Each number is 128 + 24 x the weight over its row's rms, rounded and kept within 0 to 255. Layers, rows and columns count from 0. Numbers have three digits each. The size before them is the row's rms in percent of the matrix's.

# layer 7 MLP down, 640x1728, rms 0.0602, rows 282-563, columns 1344-1391
099:150117144066117143154105139153141134138139054130164162157168119109156132129141132139139141127122120135137098147119193125141119159197133128125105
101:125146153145123092131127096134115125119154122122115117088077110138129140101162119152138101112139096087119111122153124151098130079109150118117150
102:113124118133116150118117116138136138132131110141128132130160120123078171118153104101128105107138093116149160126156126146108145150176092160148164
101:158113152107124112169124161139068098136172106145102129060154154110134145101158138129109135111121105126098151153108125141145116092128117132121130
101:154147121152123108189081154124145100126130105128163153126103110123112126103110123114138078105146131114140128095057141141156127134120144160136105
100:144174135104094115129142150136130204140111123150104099142131150105095143138087138162118154123164142122162115141157133084148125134115086136152066
103:122124162077114175098121069077103143111124152113136124149109104126133131112092083113127157134123097112137131140154167103120099128140152148138112
100:128116114149101081123125112146154130156132107105119109160161144112084142133170137113138122089138098098164133129147118123128118222111123141150158
102:158097184115154126127141131130100141091119123129089087150115147094166122110178123142118146101092116144099110091119146109147144145152167167170103
101:155120093157180108142151104117115085152154119176104163135138151149122149109147122129085117099147056176144144106133132148089135130131093128100095
100:148089127129143157116071143106151146124125105127114100112140094138102121104145149133060128133153144174111103115131150145126092126115141125159148
099:108127135129151171092133133126130128163111126123124119119169138135124130129133109119123161147127090129140118148156072117101113116132127108120114
099:151098151145133125150126120143128143124115142098186132105134098126134122159161131127088100127124143095117141112127147096138142132122131175113105
095:154112144121139128143132155110103107101117120144097097109116122144111120095133139150067119141109132102119140162145082168183146114117130068114125
102:124100134066114089124126120100125150093152166099097093129110100121140150162167186115134135152160164087149095083130137129116172108143129121127119
099:132116080118158107164121182150168128183164200117175131100147130130119116115133127109157110115140110135118149153113139146143130113147143102102083
098:127122146120142104141118124114118157149153103121114080145136105121152153129127116135103081139122178120087095164099093084123137125125154148144141
102:070158131146134101155128112166122132137118097129121105097122122141122091136120147123133087120095135114131137139127110143093102201093113145149155
102:139108162116128147175130114165156166125135128152164162176127096137099119150164127144166149127122199128115164131151117069157146116146106119104112
099:112141165169114169146178098111097154143121139126137109116126155139151119102140125097100147125101147159147125113151131110122139116123150135126112
101:086104145158122147132176110139131167125115144101118145124109106140144108104114091132105151148117116135131162150130116126164146089103170130093055
101:186121094093111176114139144144122151103094098127108124148170087132127109114128163120131154114125111149146113117130095125081101145101124132103148
099:128146072102098146113086154169108106129134142146138149127144130138083100134181120102111089116101170154113136133130139153118108110181086103107115
098:141105130141154104117078119107133078154119155142135178150163067169100161112139138145138103136111139131158145109119091129125112151102130120116130
098:129108133154116115137165135140140132127107129108128090140146148137120035103082128107115171149115104118121132136116093162174151138106100120147123
102:093109111163130125135128174178128114147113058140154137138183135136137121101152100162145077153096149167125149154113119184164156122136068126124091
099:083162116103141125145150125102096131144167151127112103148147099128138119201120108165117128104105121119164143148183132151115150108131110119104088
101:126145132113121139151133140141115135106138090141087104118122125097101127092133087155136152133149092137111141129127126133095121088124130155093177
101:148098132135109135210118125107112155111133124127121179098140157141130097142122143107130113096136171091099113101102072152145187108127144115126145
103:127144159135141176109092119150164116148111132142143157143097084125161150121167119184143118120134120149130155125144129142137138174118099112141155
099:125122144142101189136182147139117133085151166163063087139124140092092186105165124141160155107169190130106129075147123132115144140142147122126117
102:120114155034125171085100162124097153139153180139145125153102152126154080119159115150120108179113121131145153134093119119106165107118143087143096
104:131121142126144121142121114105125133140147118115095143115102128133145121073110108143088158143112134104115139139154102135137108083129151152117132
103:131147121149122112093111109128178171142141142107156127158154117127128126118115086125136106122118110104100099107153100159119106132123130134121119
097:107093097168121110135163126165089126143151146157158146126167106116118134124214091126145114170142145150119116134154099118148132114106139139106135
099:170107115186139145126132117090135140154119106102134124090094148131139116106125131153164155131133119148136130123083157117089157106140111163136111
099:112121127142103127118102115123145156113142168161160122079166109141136147097134137143120158107124123145145115101171136147112117087133133118118145
099:107163111109127099126126114101104132156126128128128129130138139088140083152114123139112151178142102101125114175090101181121110125174153125130132
101:135150115107120136088171140119116107135104104136157131137122094120120144178124166096122137144125145131115087119141115111177107171138152075113130
096:163144135108102118110130150118129124160121126096119166120086118085129203135132110141151112095106162119101159132110148145136094061120128163084104
099:072120116160122164149086141175102132106145103153185109113117141153144109123165150107099108083145140173135165059086116132137102075150144162169116
104:159120163125138114127119097131133117090119091109145118145124051147135158097139144102125116151108123094090121126151160105080122101130141094115130
103:128111161120116145163134070090151191126151143134123159154116108124100050126110152123167087193108128109149160129135130126112114167138165128171173
101:142152135138116088135151114164106094158155113143107137162120109109153088100127112140102093124151130147107115147144139129107139115147109111130147
102:103106126105182123138119133134136167149132122133105109127168128155148101155143109142168138091124084154117145089121167124158087125090126152166118
100:114177164127152064115141110140113138173156106111113153156174114162175144142140126124118157126097138168145123134153112166103150115093132132150143
103:091116106128165119152112152145133154112092129109139110098123130091159115126147115156114152130114150129149105165159134113175062109147100099133139
103:125089144109106158143127171141117153160143126099082161100165131151112146142116117133117111115109137153096137147149162088170123109174168103074087
098:139113090130152190102182126104106117162156113111123124119135158171135106131118140088141146110157115200120143153138103066159099132107127117134110
098:112136119136135167126109118137100089133091112144102135108098118107108144089118151115145135131154084114130107156163129125121137166161141143140085
105:166085136095129133146179117150149114146104162138149137098115135141190165133149181135150140190128084146102128084142131134121142131107132094097109
096:103144136176128140136106123139145123152123134128163154166129153117159094104136136099136161125154142132143098123125120126188186119126146102154141
100:098134128093148168108155148121145143116082115123159089095103119141096132135151135158127159095122121095115117148113137139138120141136105131122080
101:098147160108113111134119177094118098124117121113127139114147148091096107105146149120132133116137079112132143123167109106112102104120199142131112
101:157110103163094043121116084131136141168166167122148114113138144148134136168128124149146140143147128136134099145121084123111082129152099141122134
101:116118123134161122156112162125182133149131126098116118135124094195130156122106125166091073093129108141131071136151181161163134115121137115160087
100:154146121129084111135096064147119131121074122140144148127165174109113117110115123165108179095123119150091098150141161096096169136075112124110134
095:127140132136104100122120096136144145120134153148138114123194124140128176150123144136156141114101118158164130106081148116155147140141106158152125
097:147149151136133063083103123144163130126161136165116132181153102119149114160153104110203089147128146092125123109181170135140170142138103132114122
099:101151104162101098128091092134140136153091111129108109136116121088110111092144109131096110180081141150098138135118130124122101136106124160103119
101:089147141138173125153102150151127130135142127170150123171108099172107094140159108134138113111159120134135078097137075157131137107144112144152100
101:127142126138127111117171127096092141096099138132135126097066132125129102132118155118099064125135071112123176114147113102159175124149122143152136
100:126131188108123120173132163119083144116123164136136124144137140071135111115118139119126068180149097106194149128126112138128127164091161103127134
100:129099104103120106099120140155138089123110142133093142106120121111150044147087123147122133119125104120115095143136136148137099208115141159119168
099:157128114131136141149165103109154091134167176093123123144160139154149110143160100139109086098132099106123148180157180123131101134092111121130146
100:129134111149148089141084119082109112186124153133157122146156112119143157135121086125128128156120132152159130095123145131122135119156126069147166
098:140159121178123121122111131105116167149157140136099111122124085143143102153118161140113124126129088084105125142145171139158119160110129139138119
096:153118146100160155119115103102160120090110137146120119145119176144094138094123141098133148071163120150153072141146104127142133135120096107153147
099:132115118174165120123130109119122115151120078111122133151153155114149115134184127156078153096159098080119112127111151132123148124110089146164119
100:103165141151105048135136127131117100141110158115116130122098134111134106136125130118111168158156157164134133141161129152101110125117157152158109
101:115095130119124152139105136158129143099146115109136136121161131130094122119144142136144114102093124108119122138133115116171130115117107132095102
100:144144110113146091136135144110142150160092130118097064132156157098093123126114144127168154132111068080107093126148150064125108128164108113090125
100:129147157135080161156097136096132156138099085137125119124171120145121169135114123146146114175108079168166089160131108114095118097112075090098119
097:113111123112134127153134099119187100140125162135167118125106127155162127155112133132108099100121119091114154121128090152110140143164116091194142
098:150137161125161164118101109114114156129127089114141142132123111151118069135127110113149100091095110135158165131136176095122113153097129172112072
097:113115129136142160107131125157108132116149119077165114134099108156147118152152147153159134126141139098110145045128130136129123106154134174116118
102:137126132120133156156147181167138162124188116134134144140094152146120119133105128114093133133123178156141143128139151129125142171139113134123142
099:193156116184156146100117119112106141148100120101123132146127082106111131105181154061131125138147068121114107131117136115117116147084093154124096
099:152129118148125136166126091137113136103175131148115143134126094115089141133133100108148119121159142089121127107084144119100134141098098112119130
101:081113096085147149105140138166120133106184088104163155094096121137093124101154119100162134186101121093070160117119104097145131098135151053122109
099:124127145082123122158096117139101142132129086135064117103147124138115122063107112126115135102163112131139099097139131107141135161127123179150119
105:150154165151129121152145096131112081098144151122096113100104132116115106127123131118143103148106158142122171123102156122131161111118113117128145
101:138108121153063140130149121137097171121117145096144122137119136115139090110117099151159113136158077121141118128160129136162156156120077095093174
106:119116111057159111116118152110133109132111176150167110158072131132136116106121112193141115144149118112153127136154152168087150132127126103120162
106:105135201107125122129117124141105160121099139145145123153120123153141109096081137117097117125142137087119129156160165109136154161160156144118142
099:133103119128134158135103104142116136127096149107113120163109130163111119112076110115106140136146180134136160148137150125124146119129146175167100
098:136105132129142092090120096144091128149126142120168120132104165105132105126128121180132094135164141177104124115127128147142156164114169162160127
099:131119121098136155119147164108136130101102142130121101121149132128108099115132095092174130159099131154118169131123088140125118113111126185138129
096:103122147168148133118104114120121108140109155166137106128141195123145100122147133108136157157111095142141145118149126091161139124126137103145096
102:142071139158137155129117177101124138101156166139127114100169121136116159118194145094114136123104152141172140180115147119123153120170137153151105
099:130139107135173129122116151137148107148153138092151133135095130126151120104135129164133085207114101143118179101155108152119127122175091112130129
099:113110124148134124145155119103129147115093117119146107166160130175134156113112122108099156141094172146100129162119100157110143148076129115159114
102:132127119134157119092115086140099121131126124098122142081095138112142126118113125134150098127105102145175107146087127149132153151119125116156152
104:127119106147121110086131122149119135102106107097134139111137087131119129113123122136127162114123165166132091158136120155141128110072121110110082
097:156108148138124079131101122124124041107162153105130084141089156148128078111124129087121120100115121148124131122124159139140142140105107103120088
103:087094096089130161104196178151143106114135149124116096115134090090146112120142125179151166127122129159154164117164144134108156084154099141100096
099:084151129073105107148171153140130143105157161165119183109111146077104123141175161154116135118094219106133144143165110128144132116131084135128136
101:115127132124151115108130093097154144188162187156093117101114147108144093123123104153095120123161104106091146153139085136190156103149143151166145
104:158119102145102107136140134110101136103095091095093142110139142117154149126143196073160138115110139148108156170124166201159123124128128125121116
098:103153117093126117127124136072140102115153119117116120153130144146102086127137160166134183144146125082118181135140086151143115113109175117117135
099:104127119113138153142189104130060102095113144110146101150133113100156147101101122127136117117104179111120122146099159126143150117181074090128136
096:149078149139060114089136175118133147129084095140158111121138127116139129100147129124150128156160106111127142110129087107144105145081121118113162
100:121151147153106149114127105160091083114158127127149110080110106084107106143150161138119140139125102156166116126132088150098123126158195101133106
099:116095130116129111138140148120152157134190109152129122120131117109135148160120098136123170117133122117152127064134136132089139122129107131169123
100:112119111151137099107182187173115158124132119083077160122126122114140114090144111108126102134139156149162164139102142154107139118187073109115110
098:127146139126155155135138150127178112139101107173137151100144133132158165110202137160119141144166088142084131141178157153135137137126056132132133
101:149139140187170177142084128082128089151137141114104128117143133093127122119169088105152163173168063126133133148169076120088145177121122080112147
100:112142077156103107123148110156072204135151111146122116171113134129148142099123100118131131144101164141130126119149080110164166154099122127107130
099:134122126166143158097162112071132084115120127115118157151109120080133142113126134165141125121127127130139181088168163125093132124145140114129131
099:173135129193129149122123122123132134164125130140122112141139155115141131159165168186137104113132112100118108090123154138130091129102140095156154
097:132132072098139131102100139121089168096115135083130151105126144148121138120080148174111142117130109129132123111122133145139139164104109161148142
101:172135120132127185142099153110188157099132109101111117124138102107133164113060089113133146136146068133136172149105154127143099141096155128111119
111:094107141136133125159156141086165107105132105150089156088103123107135168117165113147145125104141144097055104122129105111157105154115172101151122
099:112142158161157151114079114139131158098109078118114160067173126109108139110125148152148115130119111132127086138104168116126132095132127137122128
098:107131135103135105087127099101120163137153130093149150135160171140124139111118104105127113151145139156156092148159148162150144091129155100142145
097:111101150139108046086075131118090098126135124160101142115115198137136068155074181122108094135105114146117089139140139138171127099088091152125115
098:169132138106149071141127155096112171084140117131096115134172169127157130139079109118150148149120185153134134140118109125108117152146141103134130
099:116158115116102110120123123108158161136128141142130165150145132098134153127182127138088182135161169099160116137106110123146144128152137118130132
097:112103124121146107145138158153099149120124128110111082132074120097124158111126108159126118165138123130146157078075141102171142141167120103117116
098:115106127125118134118173127142095164162109118117164141117163114098130101141142105131147109141090144131117137097121105154144114152099178119127110
097:078118086135108154102147087085112151104122109115159133104116137107145156133126115138154140144126088123054124159103133156100097151063127188138127
100:109123136143100107106115124135133146135135113124137159096106155108137120138138158128150111110124162177082102133138131100119153108127106122140091
099:146161132137152100147112058171168116067128173141106134169104124079144135110115124135133183113115151181120163124082186161097109132127173133109114
101:162132134132155118117124121158178134115111109165137126135139136101148146153106132137122126110119104114120134117123126126147125095197148164125109
102:106107139101138139165102172141133167120126116130117133116139169172084151166115128131108080149128115137098150146133108096120132172133112107145165
100:136126107118156103146157132121141076127118136124151095113149089108123144115115144132105125141102190147118119112139097143145099128125132134145151
099:148135160116134099140109149161077175114124119126117104170132109141148101105141140114124169134132157133070123106153114163159193105156120127091119
099:170184124126147123138186135138090152132117138129129116112118134120159138116168181160148156099146139130148115125122121118138169143089123139114145
099:083115079146114151121135105117162158093140097128096136141136141147164119128130112128166094110142109141184126137119149194105138144163139128132133
101:145118107077148140085157136122109128112131154098110121126127138096128122112112183131167110116100136153173146111157129126123116097104129144089142
099:141119154124151105084164149163158154175146128128122127124168123170146137119170128104124152159131123155159127139164132131079138125157132115134140
097:132138102146122146154116109094122131160145063100154124109103114134157136164151123172158130155135126128115164129143166155185156129121116139117128
103:134125097107126096107141160144093147129147134122114134137108103128132144078108126090154147103093123122160127099114145130074170130126158089101124
096:120133189145106121137128119127130076090145087099180105163160150163143121140128159138134163118109081171167123105130138155121103121150102101143134
098:162158121112138190125171118148126128097146123124116085141123142131168136155157129169153153119140133141106114127146108113143097133120144126115115
098:089073120130159150102099146097173159078092134141114142164165175162131144126149114128125095143111110153138127109119138080052111167175171109129154
099:096143133125145087134173108112083100077125125155164123136128137173142192110126166123128125149140118099114153090076117124155143132151105103132119
096:108116121141107136125164139100134158143116068119142163121116175183116117130070133105146129140139131114134102118116135125174134108142097129078112
105:125126133145110106073133165112083070147103140117152130149113134137138043080115170151160112178112124078114160112170125128140121152110108124121117
095:157121181104149135123108114144160121158107165125094158134149145120149111126158108148099149150094169125144119142130186142109150126094141166167135
100:152130134102113131140099121143142099094147109127097185110117110097173124121151171147142121118134106116093162113158141130148168110073156195151148
100:126105131121122162130114117139078108103095140161067083188154138138116141104109134139130147135130196104095113130157160108143111146104094124140109
100:094120083098162121126160096136138143121107146141102117178161137098118112120164169117137153167128183124093160134155092076154153099115172085133112
168:118129122108133130129142192160130138142136101160101117163155117118088128145139090146135156137115149116109169107130110152114096149134145138146133
100:133134123112100136099131137148130121134101139125189127115117115125152116105171093146148121135137099103108131104148103119099130099127181134158104
106:181175093154112137153131154142072128115122074114104166161063144099162129105148124126089156072136140160152123165122111158120143096145156130134073
095:130130115059128118115122158094104133076085114111152146123175189153160129133102111150145100151114089090107129122138103161135148097129090135134108
100:119141138125133154128123136122156129134112088052170117122138112160100138158137146124122108199135113162124098117113100139125125099102089121105082
099:098161127155162146173170130129147111169126153128172123126095132143104083117136100134145139131125182137136187143131179143116132130117134165089159
100:093132168143119155131143119099157121121157097169122146139127130151126141132164142118146108127161157150178138120086140117139112116176132112128106
100:126149124103138093136148117128085113094114117168169116107144112152148118134122178101127102121132134131135114154120134105127135169138158124115191
100:118095130118153074094163119108091109093172092150179156131105126142159100117162155138092160093149093128134147113153101120160147139159139133130171
097:127117127147087137163130131140151102114082142136152095163146155134133133154101122149123093134102082133124074129130175091104139136088162138113162
103:119104111119125103177108106129081108168124127094123138165144146111119143148157153177085058128103125100106132148141107111122130128122145118176145
098:074145103142139138130100145129154117127136171117126124106162108072180139125121191143117092095097170154120133126123115122123158146115086124113163
100:167120075109122105087122129158135166190097118174127114139016167097140106124121048122113120115130226137179175150121131128130130137127127088139139
099:088168155165140095138117127089120153098138143147165119154107101085111123099143091092092154095148135127130125160111154115139110117132127129112123
100:139158163119149156083071104124117112070149141146088114177130094139180132138100121071122153140119180175126116088165112136139108162120114118159099
099:143138131140176135121147141166118102128129098142102143141115135154100130135116159107132120114094160145166133163142132175119106112135110111097074
097:136157164121127162136097135145116140106130110119138149145086089137082144119146145142131187147143151128116129159126108116152103133154159092144159
100:110107112115115130158112153117161109141142118144121130146107123140139119158061112124099136156138117099120127134131119135107163108127109190143131
099:139106067109126144188122142114154121139122108121130135155114146093130141130142119113144111128149147161124127114120123107137148114129122138105078
101:116146151143149095108113153130107146151155152142130119100116183144156116114145123135153151086139112109094150158160117147094164109137111145148085
097:164134139090132119149127135099139164121121154127154110151128139161129150144120135123086076121119135119161148109113133112092117147084176126128125
101:182122174150105124113161078135107139093170127165161121146121136120079141074119135149122124128133163127119119099112118113131148104102125153154117
097:128182102105108165120112100137170135109104110120111120131160173118119093157158089129093112137117134172148130107139137109150176135134114093159133
098:129100139129136133101113124133135089083137124125106120125121122123125141140142150121122124106120148135096119122084070148092115128149159172123139
100:123155129075140111108104156140150101105139133153138129158127099122084105129107154134121133135130157124149152113126190146137128077121153129152112
099:102144137142149133164120083143107124175166146136166146100100146128099123111093116091108116166133078133152160162127136148113151114109126137123119
099:093107113089138091118122135115191145117132144115129171149114119097113118101152096149143141184126111157149133179161105154147148109101139090133147
103:107134152133115131153160190144135133122099072109157112145107110151027085145113145162092116128099128126058154119160107159149101154140143203137103
101:103127103116139154123117177149083163114118129112112095112104213104108156138146149111106112152123141127127159126114171114116122097122156149108106
099:125105105120163068165164158155152171105095142122111127121131118103172165133148087150097113123137152135158139141120147122132114128141107111136147
103:093120106109124111113087139146099107158133121133119138143104148112174149098159126165128168089094163163100104131137136172112133100162145094138168
096:117157088091103095099143110093125121101090175075128139144109133151128118122162096100072194130118180172130159132175131131110156114160120110086114
100:118163134105112125121147105134120145136136202144113143138129117154152120097146131118169170145165128160161150101178109127093142136167131157092158
096:119128137136144172116133112153099088157133158169115166115095138118123112113105151114094078125152071145111116145087126109169136142144131148147137
101:133100158179068124145113111123110132139085085099160107144127101144095126119093136109128132138165136111103109161101110068120064146077139124099152
097:098152101142120126170125179166094139102114164085120130115124125107085193085157115159147088108203151133112166165108121148148135113121124153132136
107:140127134128123159159135172131144123132124113120082120083137123152097093104143105152153112107148115162157105103185131155120147126125124132162115
100:133127123145093165120161103179153143131154055139128154144155150151169150110153127170122154121134208117155140107150094122110135138088116130148107
097:152151158116110148118107132155152141102127106093106144107190116106113129122167106108159141110094137142141092111153151187143135157176097155135133
101:126118102124145080107120130134110165068081134114127141178181113110111128127098081153139082103119208152129149060109144139084097134178111119118112
103:092112128104131124129132119094116176092152086142159125104111129123120130116140121107149129123121134076101141124169117163082126135113139105139103
100:115119126170124138141096131135164159086109136123105111126138090117123113136119120149157126111112060114108095138146118134157100135124171121130145
097:133095125091128141105118151138134131106094111090115106154045168111129130110125162095135150103084089152115095142075136131162168127132124150150118
100:143153155110139128119096116126047106162178114123090147090127115137113144105172145161141109087140095149113147161127142108165164125160130094130114
101:102106113090167123132108146132128127087147164125111095121120117112106122126078109101088137061178064175177119115099111104131120116141058143151138
098:095145131149116111144147130153068192093127095135079079097078164109123144116106082163092111108156160141162153128103152102119117155149134166105111
099:091155124115129141191173143138150110157147101103110138129140141126092136117091144151130132101142143133088148133150136135127131097129102109152141
096:126124152109126113146082152121114126129129127131100090126107162122102123116168142117137133091141158087105099128144176106127113141135096131147092
096:107113111153130200153159105171084117167150138136172134126128106175144113148127166168169132103162146189153125123124160129113154170122153146099099
099:121113152158113145104105109159117163142132117132177111130135140121147147116163091112162136071168116183128123140118095124104099125131141120139097
098:148100132117112161115093136099163179127088098161110126122140160118160138129102149141135128086118153113095140145118136178132157094088122150111138
097:139130173138157187150184153119122139125135126078152172101116143178105120105156144156104134124141109091127139168158095121127122115154130125130151
100:126128108132120100087137059161082120112141110109149154134141140126169106170163142139111092124137159160142096138197082119162137125133110103097091
096:175139134164080127152128168130106136119118141141142084148145181109162095118125118154090096116127130095165105165129173117172120096133121144131163
097:140127177093152061133140141107109118128101106106134131120149122121134135151119118119127119157108079096126103094123160131128092099100120125132148
101:108110130128119118125139120133137105140171072144138062098088115135125110147117156117107105121150144113126130145132150135104112117131124099112139
097:115072138156126129150124153114172150104105074108091116116111161150103100108149127094125110110115111115126118117089148138131083087095162158156154
107:108115177139125136184150145156081103107131134118145162133134116119166140135122091093126122132102150175125132142151141157128104091128124081146118
103:202161165129118152150165160110101127147126132148104168152091094121126144128126127123130170119124127088158111122130099118122133141147121126157116
099:114133190144125100138113135097136180165143099108135102131121125126106147116117130158098115113120130172124141124159120127114127148145122090102104
097:105088176134121169115109149169117120100150120159178125095145145127110115160152164160119151157117159140155189119138155142080126089122135130135145
101:110131130128132146107169139166122147159121072167102126103113132104091134151135125151174159192129131128132128150131096134094158128130175131122148
105:152145144129159113133127141137121158151105103128139154138086147173164119167107106107104089139106143105090130125125180115111149159088118151120126
103:136108133103140141118145125099134139136145144130115123135170137133108061136111119093154117126122160156136083125154112147141166160114068147094130
096:170133090115146117133137138147122132178096087135123152120117149136122118111112116130134131071123148150142111120099115139129096133104147143126084
102:169044133163167070123137131163074130117136095129084118078149149110135116115161108118128141091166133137134148104105185093114126119098118149161110
098:098162134096104107084123129088118120105141152170095149148142131102141133130172122153160109150139118116099149110113140109122144162112118124148111
098:112114158149099114085109110116102151115089129102127130139111135129110113109113111140130149120144104090137138136151124138098135121093136152159111
099:119109098105164129127153134115131100116127148088115138079159131130101144125126120132129163165121168120096117144132147118121121080152112173131119
103:083128102111147125197089058070148125139109153141166124112163146151161144097109125156143099149118104147126172158157085122089150096122125108107142
096:098129122072165154147144142098195117125113102137154164137130144159129171104120162123134126150126125113101131145101143155115157141106094151123126
098:142184132082132141124124132181114107115167112102115098171132116157123092096118126156092148135144156133143174116145095123137135115180100128132136
101:151155126091117139106140105177147118159117164145169126132125173086118130082135162128110086156138107102116104157111119167153101122148161121149134
095:114156123116130133160124138161142095132115110137095098109114098121144122090148122121145167171104107170138124126157125104137134134159095119090126
096:102093096149100149100082140107109140123178102122110126110177113104124095120107150141174134131104111151123168106105153125160104124138116078095178
098:071068133124128155160148122071106135148128120137092143113093099123127170075145132123164109117099133074124122076118163139115129176096156162127087
102:094125105114138105115151142126120167130091146156158132143129132105112111091150143166149101123146098138125139110106126119101150089127147094138143
099:100139151133104073125107130153178115144129116163115097131154145163113194152117112088105117106083130164130109098073125160154121122093119133159154
100:113132119167113121075103155065116126152099133145122140130141108126136142135150093133096112170116127131158146139153087144124174168116139098132162
102:137148123127127090128132123176152122108117092102134118130138140086096141162133145128145114135122103123140118109104084134136096161146091112125156
104:089161137093142081126118089111107133167126167083127079120126135117127129142140124119146131140140152130167143128142092105094136144099132078125129
099:082177120137078163141106154103141116156093173134108170097099131165154146101139153152097105128131127149139126090147152122098118092138103113128187
098:149090126115076105105144112155127113129137153151100150130123133071108135148140154133164079097126136132084152116103053094129105149112129159129106
100:094117117115106097136087077077124098133161148174135083124135084144116175170144161151123122133124125103156114096121147098123145152153172144106148
100:078151120107168108141113118114148096134131130195135167150135169121127163089115157142146137101130089124096133169067126136104130102149092121105153
100:099127139111159179092132128111075103146147136132127132114108141149104125139127113084161162129143159092091147126100108156134174138109101102096154
095:108149175115079115138107099132127107143119113062108087115129098161112140127114100115099075114184092130092132132108134144100075124118142119179128
096:140105090124130077093139123105148141119130146147094099137133102141124202110121122130105114098156129123114124163116158161118131146134119108139134
098:116142129119111145127131123142076096150135100098111116103116183087093109081114124164089119144123153110151105141132099140099104115158084140164127
102:179154154139169136128110104108119125132134109137109141140139107112108135149073137162116133132162136168112095108135139133107112113124161130122151
099:134154137117080126099127092158169171132072154158120137142110101150133135119152124127109103078136136140132157134141164103165083095111187130085129
101:137125133151109096110107123085147094151096128122109152188169168152165161107149107155140080120161139146114141154129130105130110096113161169156159
101:152115107144142140113128136132125134119095128125070118104113117152111143115132099098134127137136115070113196103116104146147154077155159133152122
100:123160148082099096158141126138133152140143139092139155126161104100162106075113127099081152124124106122178157170122085110144134133106112090128100
096:121139182110149128128127127108081103133130162088108177158174127101139136124177101131160125069129152099137134160138102130102138123074124123137116
099:145100132078110121144153082153143133141123129120095151158109152134127135086153127148119124118085099142131104139136103102095124122118140166130137
104:144099143089159148104105136136136117128132119134119148104114107169131098156070103088137130111122068118109158144099123084151141126109109145121121
098:112133162108143104108091148104105100131143174136088132138157097121126117164162143111134091107132157155126132117165124145127112104190153146111124
095:087114087151126125128124122157171154092138138115124142100122132144116194127124131143142130085142093145100107108122101125149095181122178135111097
097:175129150125132067134126148114128164108124109104089095139119147117162109126148109103131113164126154157093129107122082087148170100147138123144102
100:139083103114167152129120150108110109119154124140132138161102124119171143126174160134102152130151158137119113119109155126150083137145132157113087
097:152165111138111101130167085115113097113098154087169161148153149129151142114117134113139117138137103155136121062090150157118109116126190137115158
101:125138111129118110164125097135098122113138134102161104123113136170111147085134138154114138134121082133150130105136102143097133113150123107113125
099:097127115169108095126141118137174121098110101114135120114137128143131128141130130136092135160129124153104135148135132126140101102130113125121109
103:139172152166087112103090123146166123090131141139131147153146078100150155119135146110114116112152113130085125162133142116179153106113087142136139
098:118098117153087147135157181078153092075156111093132147137100102092135117135149120114094136131134188140144125116129148150138140111173082121131098
099:117140144114103179098184128158133138169152148106142110147159176130148160144118143110176164063143098148117150112141181130107169121165117098145100
101:123123120120124121090107140125119116142081092086160132152107147158125143119091132151092129119123107101155098158156141209142137094151126111119157
100:160131139115131108110106155148149132098150142160134137111109181078122101140120087103103100132150146124088101133110175104158100134136141106122153
097:079160114098140181087162099105111155103138126121184117166137131136153125120087123122145123103093123129138136146125114138102106132171154084126114
100:162136136158095145111097093121141099178142128099078159125119149163131150164118130148168166150144112129104154154103149118117156158079149130093132
096:121105157149112153120128111124121122155119081118106131142146135142143160121102118105162149136169155132087107132090151129154148113084129112131127
103:147127111149129152084086111109127145124161100083123106102112118124065121183118136111079139092096118091143105157099133125130118141104128135157128
099:108166120123108138162063141175150071151145086134168119132122130149122109146130147180124144109140128164153133118148128148118159145147119139105126
097:158171107141175125151115171154138134151122115146123149143105103113151130139102084124118146156102104104123123134111101133104142116137088113124178
103:154138134117094071151084123086107109094161138101146130165116113105108156123113121151133119198153083092119128098137154128119119086094165119141125
104:117113068138110104100126133158106099180132134189105134105128132175118137133147110116108171185089154129154089154119122117138146116143168121126123
101:101103134124100138135111114145129116120133133121119176136087117116126110101129107112128115138161123112138125120093127152099116123116120122130088
103:109106148115163126138148129104140119123121180132130113147125133116135132138127129109139182183140142096119152148150134174131086117151096105140117
099:192126153150172097084133105117113173130133143132112141163208119111106115126100160081132155118174121099149125104147128123144105140119129125133141
098:156131148120109160149137092107129153144101100139116123147159094136137136187113098109147090116114143166118147148152110135110140147146153134139087
095:121115121137154104099108114103144125113108165108097111136081131122125102090113151153107113120125105134115145153151140156147169126152128148089125
097:117122157135135173126153099107172132150117127133096149114146116151112159133156135109121079104156169132171155136086128130129126131155113113172101
162:132078152145135145138155188152095116135130102143115107122117159106116113136143177166150108121153188143150104120145145139140121143099127180167165
100:094114175112135118109138117123066177119092109127152143110080145131124160105148134100131137130093129135143176129062119128116119128131110152159135
100:119112141136125182080117112139155088154103134078138136147107108133122132145162133110110183146127149134094122127129096097099170124126097056151112
097:139114134063138112125144109088117112157114146096098146148147095142141141112149102107102124133130120138117154129085134113073129189115150114101128
099:117152133076096112120087133126090151153133111077142110127099117128126150110164119166124149091124071129107160132103146123077115169131159151141165
148:151107117111111149118119160164134142135112116142123145111122116148115116145181125130125084137128121088072131112123121130146114093115121100105170
098:147113166176150144145114177096153144119098156087113149115105160121097118128164152158133141169144141118085154138108123133132110127103115153150146
097:122107106172143114101124157099160155094096139136124092114165126104125145137143104141077150139129112166102115142162148136107196156108155149108091
098:154093121107135155126113117104170099129147126170143154121092125146138108189122110146144111134150199122134111120163118125132181115123146133153065
102:100117102162103128155095085149102109175164093113122106125129104122142171127149157154111096095158106182141136130147086149192124121101169153125105
100:175090143105146112133122086097152166138128134115135126098103114125129132085138114104123116107127164092152134127121139128079110144163123094131132
098:169159098126152158147164098150087181111111115116133113126120142107091139149124104114094149151156147143135135076115147108109132085132111109122126
104:138159125155191140122117143166113064126142140114089106121063133132154062107166109084147088131138129118149170123122115136113147149145031143164158
098:157106176122150144093112132111129123148103110095144096156153121122105120118140096105121169159131143124125110143125148120142183088082111115163132
094:115112119120148069117140113149114063113119143125114117088073108137103094142104114119142160108162130097085117141102124148145109146105159129120063
101:119128143152117115099169098124157163140144127151130164135127180167144105124176105117137138181132121117106161133125104137086137124119164114126115